config = dict(
    n_layer=12,
    lr=0.00135,
    decay_shape='linear',
)
Each number is 128 + 24 x the weight over its row's rms, rounded and kept within 0 to 255. Layers, rows and columns count from 0. Numbers have three digits each. The size before them is the row's rms in percent of the matrix's.

# down: layer 4 MLP down (transposed), 1536x384, rms 0.034, rows 225-324, columns 64-127
# up: layer 4 MLP up, 1536x384, rms 0.0537, rows 226-325, columns 64-127
down225 102:084125094141121157159121119144120106125068120131135137116146100108142070146132096165148154105134116122084170165146117104153135106118139159170126132154149156139187162160141129133109157125125139
up226 089:143118150152103136140118142176131109137158088111108143144131129111111111119112169177180088146142150124137119096147170102117099109146130099105116163110098166162119119128086137084133051138105114
down226 103:169096108072103093077173145092111138105117153109112125159139113116126176124132108101113134139119112127105110152172110165141129149145154129111133111097153101127187161140133125139105145119135091
up227 088:135097125138118165134100126132116104136139094107147092094104133136124159114142123107130114146081091134118092179122143092146103103096113085123084171119134176135169139151119114111116124158113198
down227 105:106155092085115117127158121106157127142139146186087112136104120100138104108111102112083111127162114110159143141119127122149173168185147124155147124119115133128166148121127108096180147147163102
up228 100:079132108079146136102084115154111089141151096120116102127155130086096112111158080148141133156193129111117126158166136151111159105092123147151100125094133169145077142128123128115148130160134117
down228 092:139141109162129176128133097110137135114148132105151124136110136114116060149123191137077093117127142113121132131110129104128103135091150130155082124119115115105115117136105099131137118082098145
up229 108:118105147116108139139109133142164122127142131089081137142132129173140158137127124127131141136112130112093057143102140090097120137106111117139118132167112149103127174149120137145095132127118152
down229 105:122144110143125094116112154150161114115145097122063160167120106135126126098126106106148085136157136099138121085131122152117121126102171124078123121109132074115140170120132143177144097112169142
up230 114:123123116121123126176111169161139146116121114123128117136117140138129091116101111129174075124166137110159112136144130136126144149155122145101169144098080179151107152077125157128128121109152131
down230 120:153138087098102130126102116140124126086169120071141078116175068106108114141135147148162101166114112073124175118116107132147144131146084129102098104159112121153120134134141129115171104148156096
up231 082:152142108104124113128124142127148112111120157135140082087111107108123166146105133165118115174127140094104153115158206133118146144122128074127152097133101103127157139145115159131100140155180154
down231 072:089079132059118137166126118148128143135118105139138113107095126148096058114093171125102132131116115137147144109107106117159144207155167136136113089144100110091151157149148095121157198132094106
up232 125:076140133083145145088125148146091128141098098135100114115155136106101135145121118084154128129177129111115153131163149136168168136129117154121140168132107117160136123145118158099137126135143105
down232 138:173131117157116130134152103093101122112107193099150137117122118130143091118141121161113154142135122145103135092132152067114100100135119097072128078131169134065114101113125174109110122171133135
up233 101:168141096115143116154165146174165132160137146105111144139080114142121112107133103098128133108127117122140117136150154102143138147137127118130094081158098143144137104145090098092072119123101104
down233 089:159153156112155080131127151181162133148105108133138113098140157127148132089098121107152122111127158154154119126139135119133123110127255138128123162123155125130136115165130133119156119128150135
up234 098:110160150133147119093140131100120158117118168143153116095128102148129152137161141144128162112129139083170151157139146179167113101149104132131191094140122130144140123140138117151138122102144164
down234 101:131090140124125133135133133153085078163110121130090108114176123124119104120157136112115136173115093148118128129129161095124148146061130140118150140091097134108093108099141126128153161127122128
up235 112:106105143143118108113201118098172203121106134133111132158145140134124095134127145140153091138160164108113127116132125129160121142124086155086140172120113140158116152084123122114136143128122112
down235 123:156073137150117103129093196134112091117125133092164145123090122124176172167154130136133147127091096117132126146153117165124122120150109138148137069117137107088092123128130156150160132128146096
up236 096:165125145122119146152122148129134173134158065105087100134115083129129120085115090127189155115147154107151100095123130146158165108140126136127168120136122134146109136114103149136098109089159082
down236 091:148083122136140148089136119156159145097170099095148124115105102147116149068109125107168147121105139094175145109104146141113117126119107112123146100111112110115147096122137111145116132080085072
up237 098:141148172155102106099118134120139100145110081145135123087105137137143103138101119084122125199130139124083098158151151136127153083098105090113122139100098144107168143102103096123129114092153132
down237 095:090115096096116153161122155137122127122097142097144146153120140135162110126123151154125107082152135168130150125139130142121084135146131171161129151153106135157140105115137138134144161139119180
up238 095:109137150093142118114120161157116152134138140121084127147109110140087175082096083102151140156161159106174133094168172134113172133135109112112154126132122115160105113083153124112102114106140118
down238 090:118122141075115102100147127177165169139146086129133120128110116158107136090127121138135096132167131074182128107176177113138153111138154141128122136121124167157162103124124131125094106113112120
up239 084:121117089171126121148122171074103161154115094100137156109118159118128128102156102152162137169093162156128127126109149129126140106073090116147153106155144137126118145125110180115091080112098090
down239 094:113105128145129159139155135117140108108154136175154145126141095132148102133116122115097097109141175094137147147165122143139126100153103107180108148143113150166105162058141087145141181147142113
up240 117:092182156160116152136125140137092126134145117131159132127129157144094113137099086126120153129154095119143111106125141134087167143120118139088160112133136111124156148099103097118104133127127136
down240 119:144113136127109164143130126133128158156116105141135146131091144174155122136176187131118111113149131103131101123085119119126126134118107132174134110118073133167093170167094117137106129096116107
up241 095:113112127144106117124103124127161125131090144152139150135141137143104122096151132169130133105133157120129161129139128135064182141119123156115124126165084137149167168106129108073095147136160140
down241 080:147121132092115197100104145133127123147149091104164185137126101125127137087125168138081160156138135066106145163107122141110114127126150117118112104117143114107097158136149083139106155122103135
up242 083:145135140142117109135103120098148141128136147135097136133183099113085120152127094137131147117166165111103136114130162161128139182127121124119146129114160182130102136099126140169139135093157096
down242 094:132123116121100140158181113106131133155113138159155137142113112119145109140112107117071133083133108132103135125127117137117128147145126129160108133141197132106132167090115131118134158132128099
up243 109:137138160168112143137108144116143179111168099110110113111110121142109147081140104079129163114112104101086114133135115137095148127119113140106099134097098121108171118106140096121087179116136100
down243 096:092127122135123116086121094133157096111127142131092130124147144117121163121168084143116071134126094136147188095154144146116122097112126093115116131163106135151134120116129142103177099108195132
up244 110:085121129116126126153148147102144145114131110143083151135149117143110102162109154140133095131125104094138150127137128112123102110118087114146113067168126150124147137162126131122135183128165124
down244 098:132096167123133112189165084094165114103131069137119164111099149152141089112087103119101129105085141131148138148137117110111127162178134104162121139128167117117087112154142132164088145134125138
up245 102:130207177122113142093111201140107126126120123108096116095169137151086163158079094131124134165141127093139118122087137081110130110144109129127159122157111099138108147133117148113114169133167162
down245 082:132130174109145140170133148168152114148092153106138118162123089141104111133157103125063125124141132100155155121110117160150139096145110111139104120120159129095132088137141160093129102089105109
up246 092:129150120060118138184186101140176120130140126127134150160136136130141139140102133085139107089135152151119104112119162094155140123149117094152157161142170139126155109118138144132137141129132136
down246 106:108127144149113096102082086077125139103124111135141131101123105133126133120120144160151156115131127115145170122118148121176118109132130105107134148138163099080123142161137077132134127156084134
up247 095:147112170155126099161128109160129157120110121123109143122087114114134148102109087130150155104142136126108113104130152165088118108124138145096138105114121120106150145128102105127128149140143120
down247 077:155137191134140130103118135126159174181120113116113119150124108184120143165138138130121148102098096147143129144162153141113093128132157116137095099181146126102088144084119139144144167150132096
up248 110:129136149137130133151097149113084121110113144149126148101087133136135118148101134132146132152142125167121113104119138118094139132106125119151123131125093173159141189090127101144096115122153159
down248 093:150149130134096139112114158132109124155125107106153125128114113131131128126139150067122135109142104110094109108135096080113152084093143094127114140118175075135152085127139114134124148115117119
up249 111:118131119145119110140123143155124096121100125148113142117109097143120122126161094103125142144144127119110116129148155149130143120144106137135101109093132127145183169147119146154101171092136129
down249 110:112126145124127135103140110149171125144144148149109089114103169084073131156149103109142106090086154180153137152167131120138120144159106112106125109160168154155089146094125102148138134128092145
up250 100:119117127153141117122141119162144150135136156173120074125083134159149134133096132094119161098119129130183154131135149136076139160160123142136146126135098161140099127107109111134149132096154151
down250 106:122146129084119126109139123059122137125130099106111186084131147116160112089134128169108090134138117122089123090067141084148149090097136118124124137112146116116142136134133118093111121178084088
up251 088:159143126086114158130111113150119109134138107152147147128089121128142165163128119110152171124164133079093119102131159065091114151138135127124142145134139141120122148102116144126116172099131130
down251 098:128099080107137104124140105092118101171146137103140110165149148097126205106123135150104139156134133118148144092076151125110124130122134177096161106134151138133072113157136133122101109118147176
up252 090:108143092169116175141147130124133162145141115140126100122107159131102129155105122130131145105135121120111135131132180117128140116123131146100104121088102103146095110149102136138166077154132161
down252 075:145097112103108134145135132146160106137109174156119133156093116123138113122102136126090087153098143159126123126137149124131112124125132112128105178128129121151117090135123141123108092156130168
up253 098:109119107141096123158112116145136148141114144145170129137112100109152139107088113133134136104144105113118098130128128104143185165137078139069121196159131117130181119110107160155121158148113128
down253 088:163116112174130094097134180156127105065144163131105118156131194124108114158126139139146133126147121090108174168129133158123142147122107161183152127142150135150119080131132106132144113127136137
up254 115:071139137184115105118109111114106140115109143158127099085118097164120138137159120066108106131195143110139173179130128138124129114156095124141159093118146125150127129126128155111147109118179129
down254 109:128128144115121094099164144107155163143134123115071101130161176151123179170148136165091122104074094134160106123135119136114144088151164087123146143167095133146188112109104120085100150138080166
up255 095:149160105141130103102109163153107141158150104122144106152150122087157116142130110116158148166153145140196182086160156157135157113133123159151134081167099083147074102105100147109115109070115103
down255 114:090121118121138112138192145116115193113091144106122147139128133114144072138128114136100153098128121131116112134133115146120179109146119140148142135089139164114128131122117112115134177139112074
up256 101:125159108178143145103128137111130100118137143126122134110142156143122120128156132129172124164111141116157120092102138118137141175081126113113157086136102135138094152135139142128138131109138109
down256 083:076086152154126124099141139136109057089108149128113139138087129120128106144148095131110125114134141157179125140168121129118130126158169140144132148113115108143138150131165124146107118156138084
up257 117:073101103130153116092174137155123114141106143125135153100097121137125160121118146097123111088134110140206151132165144152109101131159109149158117132155108144162114162109141139115083125128145134
down257 104:120113135107111113149120136186140158134127173143121167127141143130087137174165137082141132084150087139095103142136140162143129165114089117091149172132137128149121106066135120146109109138085079
up258 101:132129136190124142101141132147119144126134125124099135111140128158081097111111093146140136141148135102147095107183155120141114114140125111081127159073072155093125108105115100087146135145155075
down258 105:153125124121128119108120173155104131128106123122120115143095120128165127134114153144118127096163148125141127129098125224128129133101151124130175130136170129117101096140132159191154143104161124
up259 118:118143140150120115105166124128147137152139119125109132112109124137116138127136090091133114161119114116131124107152166159108194102143085132094124090130123142147122135086099093114146164130163082
down259 111:145150123124118149097138138122160128168116145125128105143108113114087153096133155135169134102168127094124118177155127149104104149160101165104126124124115096090122103100138113151127108126116139
up260 104:093143173136121117104130166127187128100146130139090122118176145110117104131100145122159123127170126105125121101093132100165143118135136147169145139121111122180142152145152116135158146175120158
down260 091:161108131149143077152075123171094089124105096130134109131174087115152137125135147130131125130122129122128130142107092152136134137089074105149131109111117106096099155119138169154118127106134103
up261 098:109137107123123123128136110109121154101109134127158137131103092133130141162134129076118104151158157070126119128149107126123113112152114161153158144096073125132139157150104179139136123174143099
down261 117:114118143133130115163147161142132115162144075115129139115126170126133146111140134172188118112095132169156112080096123139116157089107072115121120119137141161111156090086149123094101127104124127
up262 100:170132146100117126147142148133121169157132102095141092128090071140155161116141117105151145154144124122134087128170148109116134110115109112091130135135086144174162174113092109126113138149153129
down262 086:098170134118143110106144122147135192126174091145112119096148106150136107094151086128105137120154146081145148138126137098116133158130120137173121128151075151145138127136130110111113182092136104
up263 090:159145175132134144098154140132126134117133089116149107117118123159127150096081102114150120161106124115178124129111153135078127127142117125133102115148101126117152141080115118139100142080134118
down263 071:136083107126192118111119121118095124105139088149105138128124143111055142163123164129171127124089132152164111148114143140112141098133148106159141119148123129117111099107201132154106116145147128
up264 101:079110119151138156095188156126160171149088112085148142147130108120133119105150089091150154147109113079176135071107106136137149126121111131138118131119078164147164125106108110105112106110115095
down264 106:118139146151142106148146156128139114154128116129125127115125131119085169185110131136119138106093137139113130107118108101137149091110161113091098140119131117116156159139122109102095156145127140
up265 093:105126172134127120105159131097165136139143150102115148086098146147160128137133139114132110131185168112146086110113123130118155129132106190095172182089119165122127141085117141135168129128145112
down265 100:165100158139117158113128172173120110130097120138136143118106142138152133130150131098141098113101100133130164100147124140070111150140143102141106118118146148092118100163129148138083140129090123
up266 095:136148136136120131135114142144123179150140094133095099097128086148125155098131092115170145165188131118158136124140149124073178149131124172112156124144095165161149108103137126128112156074119083
down266 083:151162131157109144146151147150150193098125117128158151083136156142079114121117097127146140104138130103150125127129158158134080123140154112146110132145100154140152138119094127122124197092081091
up267 101:127126117080125084129136147139135154111153144090129112122119059134097172098136145115091156129153118143181129142176115110090125140118125144117140174140120076147117152156134123098113128115165104
down267 094:159106152119118138150160154145140115144119097155104115155140176160100116135080091151206094106083116142123122128091131122080151090127152128114130113093127129139095116125126151124111100147088138
up268 102:151104099135113187105172119094151118191147147152145097162100140139099133152136105135128118105107125138093109126148137090124128127145100106108125131133086166088122145117115098111125118125119135
down268 110:116108129168145104122122125096127118099131166103092124134148143129136124141159145161148154128129155079144124163190162178144159087154121139151145142104104088099120130088122155140121182133109121
up269 105:184134103113141119153112109133158169107127091083105128117126108113162154076089104148150163142109122078166089133116119137111163122103129096112168109097141141150156162116115120127062167087113128
down269 068:143105157089103157126154115108171155126122153137093116133096136127101126109093153096083101111124120131126134125143139115103129130154188119139121100119148151118155125123162114173074150131138143
up270 097:142154165153134139150140129078169164115097129116084152111092122138115115104095126116158119115136151115130145092108127082124140126156124125129097164145113122120142112143128102123078107162144132
down270 079:169123166105122076089134125123087111103117130123097153139178158129126149125162161108083128149105098118147105128214140148133068198110169103161133127137139146113134111102113109140085177131149143
up271 108:125141150139120131144137099160127144121154131126101105137090093138123183112090137150121100148139143104119118164120150135083118148173108134097150123119139147123164126109132066148079119144184144
down271 095:149104147110144166138114159142110140139138120118161111099095105101119076159107184163149143118148081131076138172115126119153127133155082135189145111069117104141146110170127145098110147132161109
up272 110:083136130176129118109148157083132136161106125165157196116130106107124105105144128102137140125151125086134130110095108114102104097132100182156120167122100147117101139146104131098125108132131107
down272 114:132116185156112096120193122148120134125120105149156102095136152152090101107131140089112115139140120146139158140116154096154134118118114143154096104152144113123156114152120120120124146104127157
up273 096:094153168107137160147159134125127128134120115081121128078114133154094168081090157118112092128129156120146091135118115105147149086166133121095138160119086119136110126124102100091134114179132166
down273 086:109130137183139109144108098081149099127086147148137148151134115143141101148158116141125093091117106147131157169091149131111075115177131140109115070080151160067144142120138146104125097141159078
up274 117:123114110151133155132116120117099121117140131133093127094121090144132133132159115120131127116125127155128133138142150162131159138130094171096145097191133137113129162093108137147142167122165104
down274 119:155167146133121135107108136153187142133102142139153136127149119129107128094078123123152109162124109081162176155124140117134115134110146084152145099164141122137154109123110144085127094135146139
up275 100:175136178092125108136124163149089122105155122115119147109137045122126118106090114101113157115160120129124115145148175151117174060149125107142082118132098100123156122123119122118156154105129108
down275 077:087113194110147172128126136144123113163132108119108120110129116170097124106143163111163108145118161151136110140100124116104127109135199152145153159093135068142122117130148112182112110148111134
up276 089:157109106152127111101119122114120164167136108161087136128123104090115139106153113128136094137136102142136097124112127115087134154100119145131142073130114163129086159116119129128098184135127106
down276 101:109111130106113127117184117131129114130117111112133125122095157137105061147129153103132145114143139107119080124117186054109103086157103101180116176116128154107165127114126123117135154117107148
up277 094:122105169155113120104118133171160138124159113099138100118132137139120104091087112149121143136108141069148103103150171111090149123160133141139121141144103131149127153121102105114094118117102083
down277 085:157103123133135115130114143133134116085090110158118128182132166131136132133122150161128168129102115149126108109123095132095116141157164120175144135118126114115104124115112091164101170106083130
up278 116:149113140130118088133132145145098098157157113133122101144121121161162119163097138093172138167138132094177102128199153123127122126167108150161114132152065109146091143123136116155110131117145127
down278 114:134175134112150119106159098123140117109087169102123153122093146132146105113129140105134164132124141135112120141106133148108110073122178118117172124126144127142147158168130154132172127118154107
up279 090:129117101118087138168105114130125115137139103095117132092131120129133143116115113114116144182153109142117068098148117083104139082117116127113117156124143177125164152120107112078153144152107136
down279 098:109113132119106143100144152118155132112126115138135089152135120108141160109114125106114134133128083112105106121163119157106148140122114104185156149130152132133143129133126150154139159118088125
up280 096:121167113173131122125086122131142177140140105169113149111136157171117132134114109100169111143136126095148142121153162132134135142157129149123181077115054153112112143109107125147155151108167129
down280 075:150075167117157110126111137120123116111143111129123122085173170125100084131101125116173122134135168148122136096098151132157104155116163154128104130135128105136101147141173096124110101138104139
up281 086:109173150128132101132101158165161090142177126097089114111113149133091126113104134136127097139180116101111102145122104099146103119077128155139140121114098113156116127119127116090105130154164121
down281 095:112106137141116151166126123087137141131122139151136155144109118103121149156111110147109122092116163112128153135115106132110122138161125108109101121132111157101124122096120157120111147129133115
up282 107:083160126109094133084155125119173177119142117119089164126110153125168163131148148124117138136135116116147076106140147155134139142148104105128166135152081120085081131150111126128157163126218126
down282 099:134121114136117071148068132152080086131155147142138119153121190144106147171111129127138101117131134141137156132151113133142145147096154136141075111111157157154145125141139085161157112145090119
up283 097:116127183114106153109129137119130145130134123129117141113118098144095128123142103129154078142145126110117081117141116094176157109139125180138133146075103135143185140110104153138119129161139097
down283 104:122109116100150119145158139129123103161144139133159092154150137117127106145138143098120159147109121139131140100113152117105155102111144092167110105140123130096088134152125163122144087106063120
up284 092:105165174139127128132121187153127175136122083139105114128107116155115158105119111132175123121157164109156123148140192114105168088137079105120168065136094127140152124104112126110097134113167103
down284 057:141090137134161133088137118141063138132148144109131109051154122148126132110111130139184121157135157154157144121101146163136182132133147125098134175140109106112164131112156098063140117118120104
up285 083:141143121147147127134129122069127148138145143082055087113115190119110111133099121150144102119117109115141131115138145206123148133136155112121144129207096111129096122107154106090108170168159102
down285 078:161087115130145093127134140108097080131133147107184119125157106145139155131134093110152160142085129175135162120139095153131104118088175123117126171099150100112086131131133129095121069140113103
up286 107:141176147128114111156141123151132158133140120182047085110114102168133164132117096095164107096128165141102169142119142124116162140124113138152105124176135158164136154135133115105129132103174131
down286 101:153078170147104108125148123126092119146111144118118127135127102156195123098126154106123106136110092155125111126137067154151138121155152124117183093107121111114094097105105102075087125096119112
up287 099:091140136113112180116132138131152164118159145158077131129092137141144115167090128111132106133114124107102129100104183108123164077156123161126148147121089142135136130142114098103163107119105071
down287 096:134113163139179103133114146149088130137121167091152102154098142140111126134165147170130110130143095159181100114117143108090098129125123118126081081134073129112104096115131120145109112169126112
up288 104:063170120099121135125134151103160178098100131107092120129125126139130154088096141146113161109197133095146150142121153126172135143124120163131151070096092089110124135117140147146109137130162138
down288 112:151105129129123130121109112162116068124138100130141105117146119144128124127127141139131077128121111131132156147144118123132105107062135115148079135142176141158169120151126093116103117130108145
up289 093:089149104151104189151157129149101102122143123125111110151107135149133170095146115080131157103141165103118058127113118112146097162148122103121134157100111151144134178136126167112151142111146123
down289 076:117089120108134065078123136142135110160154135156115141125095113136142144119131142121091122095145115087139096126118127139074113124134146136191122087109150178110174156115120110100098163111112130
up290 111:125176114112116151122088167136166186128105118069128144103158136133133125098072107069133142166127164102162134096153127090120158130111092110107190120192140130145087138095125182102119155061129061
down290 095:112116129199141079113116139131116101120114133111099111118129089086084127111118114139116150113160147104099143134117128157132140085098181115078104113155116152095100132128105126135135128080176073
up291 106:123160134143111143143130172179114139121151113120120105100107153167155179063122127130134141121157124106171079109106142087142171111146149120091119089134129105121125101158093146130080126121141108
down291 080:116111141171156148110125122115123136113158106135123158192126111139078117141111102057127094107104106172154140146145081131114147095121219150151101178153165100097132101107148125152111113157146123
up292 115:149134107138107111113112117111140135126093132125128160105126154156135147069104139151146162088136156081133117135109162110085176122073116126104111136110126082099117132098145109113101130110143165
down292 127:116138112167124102074141147102160139080077148084144150122115127102087151117117123157122146169160132116113121158077134132140116121132090112122158130145130086123115121138120145185151118132137096
up293 102:142145148101140129150160150118112149117117110070128124100117140124137120083140119140146104129128165117130137137138133102147133120110107120083152122107094129185151159078103141112105068136131119
down293 091:133137129162139145134141083107145098104145131134114126097116166126147126135164172105119154146109161201148136122136112110136128121077131144132114107132128096107137123116131121136121133089147116
up294 093:139123162091135128121164132159159156133119088082109119136134121141142106141093152106143110102120136097153128123133159154131109107140137169174132093143153127118141125103107102140106117118100154
down294 090:109145091139138092089120150112161117097147139158140132124128117147123160077221085164128156140132163138127174118132157094149126093083109122125116135120134138115090123135138135125141115150104159
up295 100:134109143134114094168182154122095114167163136082099125144084092128110123122109135064129098150128135134131094142142148141133146126163119162133116191128119145155099147117092154085142124119149109
down295 085:104101127151113133184123102180148149122142135105078102131080138152160101151141152142109112149149125138098116111087113121145151115118143106146142128109115123109105141181117129153150153097084130
up296 122:068128103108115135103164119114164176117142097124090082106115109158123104147117146093120113114180152091102135138141152140119154117135120147123160097139097108159129160143102129145108200135167129
down296 154:130094088193115113152095120135119102096122132171151140074132111094130150143135136142144116148130116124125085135160127130143163116144123140088112118164161130086102112150126162176149145131121125
up297 089:130134112152115128168160146122145112134124128133077173130116167164121109116136131114131117111116135153129112113138161088121149133113138117100130111100118153156117148097102166124062147096110122
down297 076:139123181138062145167130127132136164126186131159112097116131146122126111151129125156097142129118131144169118093120113142090148150130170095141111124134174098093175153121053131157117173117141145
up298 083:164140137108123090127115136112113169138131093108083134135172147124145152120125120124170126137157159151143143069161156145135107134170143104092159133116130121116146154144138172160126083129116069
down298 104:129120101113132160131178151095133140151130143148180152105091129127123088154207127133121160123150090136140140125105126136124118131121106164178142148103122124100144144097113153105106169091157096
up299 091:087134091129120154106143166106152152126118104156142096175083108140151157102064107078156127097164161116173150139150136127114120140133098112129131074151096116145119114146113098126078126158102130
down299 098:127119100129140122149165079119153121136130144121120132133185131094097137160161151125093076124127108116102086132119097103156155137140131134155108162174108121116172168112120128148165159125168123
up300 084:110098090150147122091125122167122136161094084086088176119158104122130134102115094139149156130108127150161131067141110142095122149138083155147112140148152170117097101069128140086130146120111132
down300 109:113148135107112138152192141105112115129103202181118120136085143127109067145115140125100124110118122109115135153103080141104174174154101120109120128103131154114165155139114106137168164135121101
up301 089:136140139154128170104184168138167116113116140124170150102125135137120141165151144118121179111179145074116129113164170120121119136131128134131120136188149127114125138093147102120153158096123127
down301 082:093162106137131108137110129155105191090125103131096135143138153111124124115122094142115125131116157139145160125117127181134152123115164111130128122075113107118103097152113141135144097109158141
up302 085:125146133141098185128142119141184100140098113159164146131121130119110125097094143095129147146178104081141138142146116103156155172138084136128109106139104157125109186115080104097110153133135088
down302 078:129112123112080101117134166126161146111113100106122140132154125116129123155081163082101118112116077119107122167109155133066128176140130144136076130151143133058111095145114115085120152100144106
up303 091:140139134118139136123115140154131159134168101103087109095108091149124125088113124120144141130165150104124124146127172129086149132136135125097117137137117170155177139080098120109101154105133148
down303 088:121125134120132158126166125158153161132107098144137146094117133141109123098137118098153136100157133124143139115126140124103128131165174124147110152139113159134151136122139120107130149101098117
up304 107:109129164149114147146137203138180143130102124133067129168162131138115164109106109155148148142168144066134121130118123147105137145151121104110166122092062151128121159108121156121139142136185136
down304 106:108084129110137145155156104088146146081121109185092144165116099134144109129153144133120087074105084166120142151142129129162118134133115103155149164160150124099139128122132127157116110107091145
up305 117:141110152106141085159172112161160112110090137126135125116161083116123114133071094154138124132145140142151122098168142125092163080107094130131119112146111128143172129113129084106079165120143153
down305 107:136089152110138137173138110117109162093162106116103077139159137106098098101080115164144087114111111117138179133158147121115182152146125119118141141095136158116157118101137092153125126153154144
up306 103:143151120151112096162179086139169171155129130084102110112109156153125136129103121131146113129131172136114160129139161142092141126133109113118132127143155145131154145138091102124101166078167126
down306 080:132114112125138154114148115134161121114104117117132162132105148131095078121112156109070156111114152102122110103135138090135165171128180139133119118158122137129112141097131122135100147112137133
up307 107:127163157089135139123152126137152149142131127125122123110109134162156105146116140096161105109136127121108093092127131072130124125097126133149162188134165111143184144143101150124089146111101123
down307 092:121084130117116135143142123135140121130154088147105116138188086115125092123065140122111149126112118133126159114118118122140145148117103142125110129112164116056141121110145143091126156148099135
up308 105:152121131125112104172138143092191116154124154164147147114111085119110141111123167129158104135139134156131128147159103139107105151106129158078121095060130113139145157137117134139106139132140131
down308 100:147133074152128137130131086136107099106117099122142171115102185143091143140149111183116107120113127122138130091103120156143103134141200158123115141127117115140073130105100127150142109130119130
up309 104:115143128099145162129122143127182194138132120087086138098150123156158100171141113154119147102150143131148088141195129098147147158144095145151172164161144139114139153136122109151095158131135085
down309 110:124087159130126110096121122138107109178159107156086134133126109125133137114080149126121141088155122159125160112116124124113110120120138133107100134182119130127181112126131150140087132136137190
up310 108:107189125130132138132132192128149158141103099152118123099121152132144144142078077112140151123126140121138130138093158103109150097131095132134136110132116100172168155144111117111113140140172102
down310 102:109146107105132137166140165125182130154135128090145153127152090132139098135134150105153124098099116126136128154155175123101151120125203073118097129133107154122129116154146119059147121160115109
up311 096:151168141105120145153139144138133158152111124131115099114109119154116094123147112130143082166194128107158136133126153112135140126166108108098130128135097167179145099144105146085108136102134129
down311 083:102133152103154103119156116141152199125138126162102145103113120145077089108137109169171102139165140100161172134117163100109125148142147148139132149126108165140154112112140139150158116101120112
up312 086:120103163155130126121104165123094114124127132091124103141121130108116158146133117092144118112123149105161113115088159160105139150108126116153113141097091132146168147103123075088126134160116156
down312 072:086119117143101121116094132110166085118108122129134143119129186146087119150068132180094153139116160115114179111131103121095148126119126103098129140114129152086115103107133130161060121118133142
up313 098:125142119113132133117158122114135118134146138140118097090123080117142118062143096087154144144138135129148104112129150119123159093102114130119116140083093161151155150064125108126089159081152083
down313 092:123114147071134160139184137172135171133137092106147132114096101180105115124122142112156096127131152088199107123128190140130141134142112145154143136125133150153163136102133123094092165066118100
up314 104:133133168176121144114184119145138126134143102128109140158088107123113174106131082123154116142119154111120115126091171124128102133141130123140142131134155181129086108147133120129142146113122135
down314 103:159092126110121131095102147154174109138152112120135133157095162122131141154165131126106128088075146163187112124081118134121112113127135106128165140123159105140094147120098134149097123148127158
up315 080:079117154160125137091147129153145112117121142115095144123169150150086144157104080141169144119171158153188176117118132165118112094134105150170115102101138130126106088132127147106106099097137113
down315 102:111140144118127132137170134159090131147101166141118126117135109137121122141157152154091118096116088102120131197161116126115148157149082159181147130093193166125166139074111159119168142101141110
up316 097:146142123081102117176123137103138164122116106107078127084152086133129136137126112082154097149101104118106101161117136124183137103140134150078159163109148111179111134177136132153120133175133154
down316 105:098123143138125169131159124152138126158137133160147133156122136125120104118137126099105137144100145147135134119127165155129123135172129113106143094132138176107170109062126115145091152126112117
up317 094:175134193159136169105136163099130127107123116166126107143151146123154124104142141082131139162120081114124112126126140096135167152162117104134126082130110151107146138091142093143081183112149130
down317 093:112109117088127170136150113158135169174118116132120116098136120113129076116092144083122090134120138147157137134172122098109155116104132145161125125105101111142209126123144144148132149127099104
up318 111:098174135136128109147127143145146175153133125136136109074164098152120112136077134113137078144152110085108186141156135169144133105200132139069133163120144151136152173131112128132162130138143146
down318 123:121117128195106133112123102099118165126158053163140156127106054134172063137131075130134127101133123125119075119154139141139123149100138153136104115165154148131146105074127127105102167107145129
up319 092:140137173105095162122149150148125120143102110142117093112092122110165114071108091094121155111095149126141092142162159156135150139155098127153148103084122115171139145116090114106104153132141111
down319 089:115120117143122124109139146146143153138115114115125124109145160121178130099092107124118113106117152156141119133086128108085137102123210122098106160131138117145136158135091129062096153164183115
up320 106:140117152136117133111105132087125168151154120099152133129093134173109117132127168158136112139103131152153161100142126134115150120145110124093183158143103121133119134096118138123152119144117111
down320 122:130112177119117177129153197104122110116096151144135139127137126119140169168116071154113151131148180102113103136088095100118145116182129149173087106123137135108163133139112096131132139125141091
up321 113:121145135145132099119095134120085121129110154135096100119075093138106161074159104155150125152186141151117143156099126137117142147091120138100101082089082110102107129110119167127121113115134131
down321 128:151130153138132147143152080140166133103141139150151125099138145181125093145110135107058105121117128140160148142124128114155151111149151109081122134115150133111138102105117102142111103163141151
up322 120:100127141147138106156119127133159182145092121133146135101116108143117118142109156121129145173143138111189162088158147137137144138151132102119124098145145154118128140132135092136121114131129106
down322 121:158145129138120131112102127108074126096093131143151141131147149111146131138097154156181195162117167136135100130128151114139096140133125114179143163141075100126152120167135148150108154074132117
up323 087:127131098145143158149158152141150151142120151172119125114116170151086074122109151122109120108149142133153169109117147061128122167133140134139125177093137186163162134135120123135106184114139135
down323 103:105150113142109117132087143095136106104127105102151123174164123103119164153087128137132137158105141108148121120166138114082156119119107074122134097095162113105123124159106121140112108122135133
up324 085:148117094114122181126119148133115102152111123113123098102127114109097156078150123110127106133113113143091113130151178143116132132080115089149106087129138110106145115143100125119095170173143133
down324 078:144087109139101109151140135122098164137127136146126125114152095152167142102151088091052138113153109114116125119123136113108138125144147153146135140171114120145084120122133129119153176123097104
up325 092:090117117111114114138160117142175189153132103121102155114158135132126089108140156148143103158153094108149114128133115110140127095134111118158124143115131142147113140135107109140124171134088092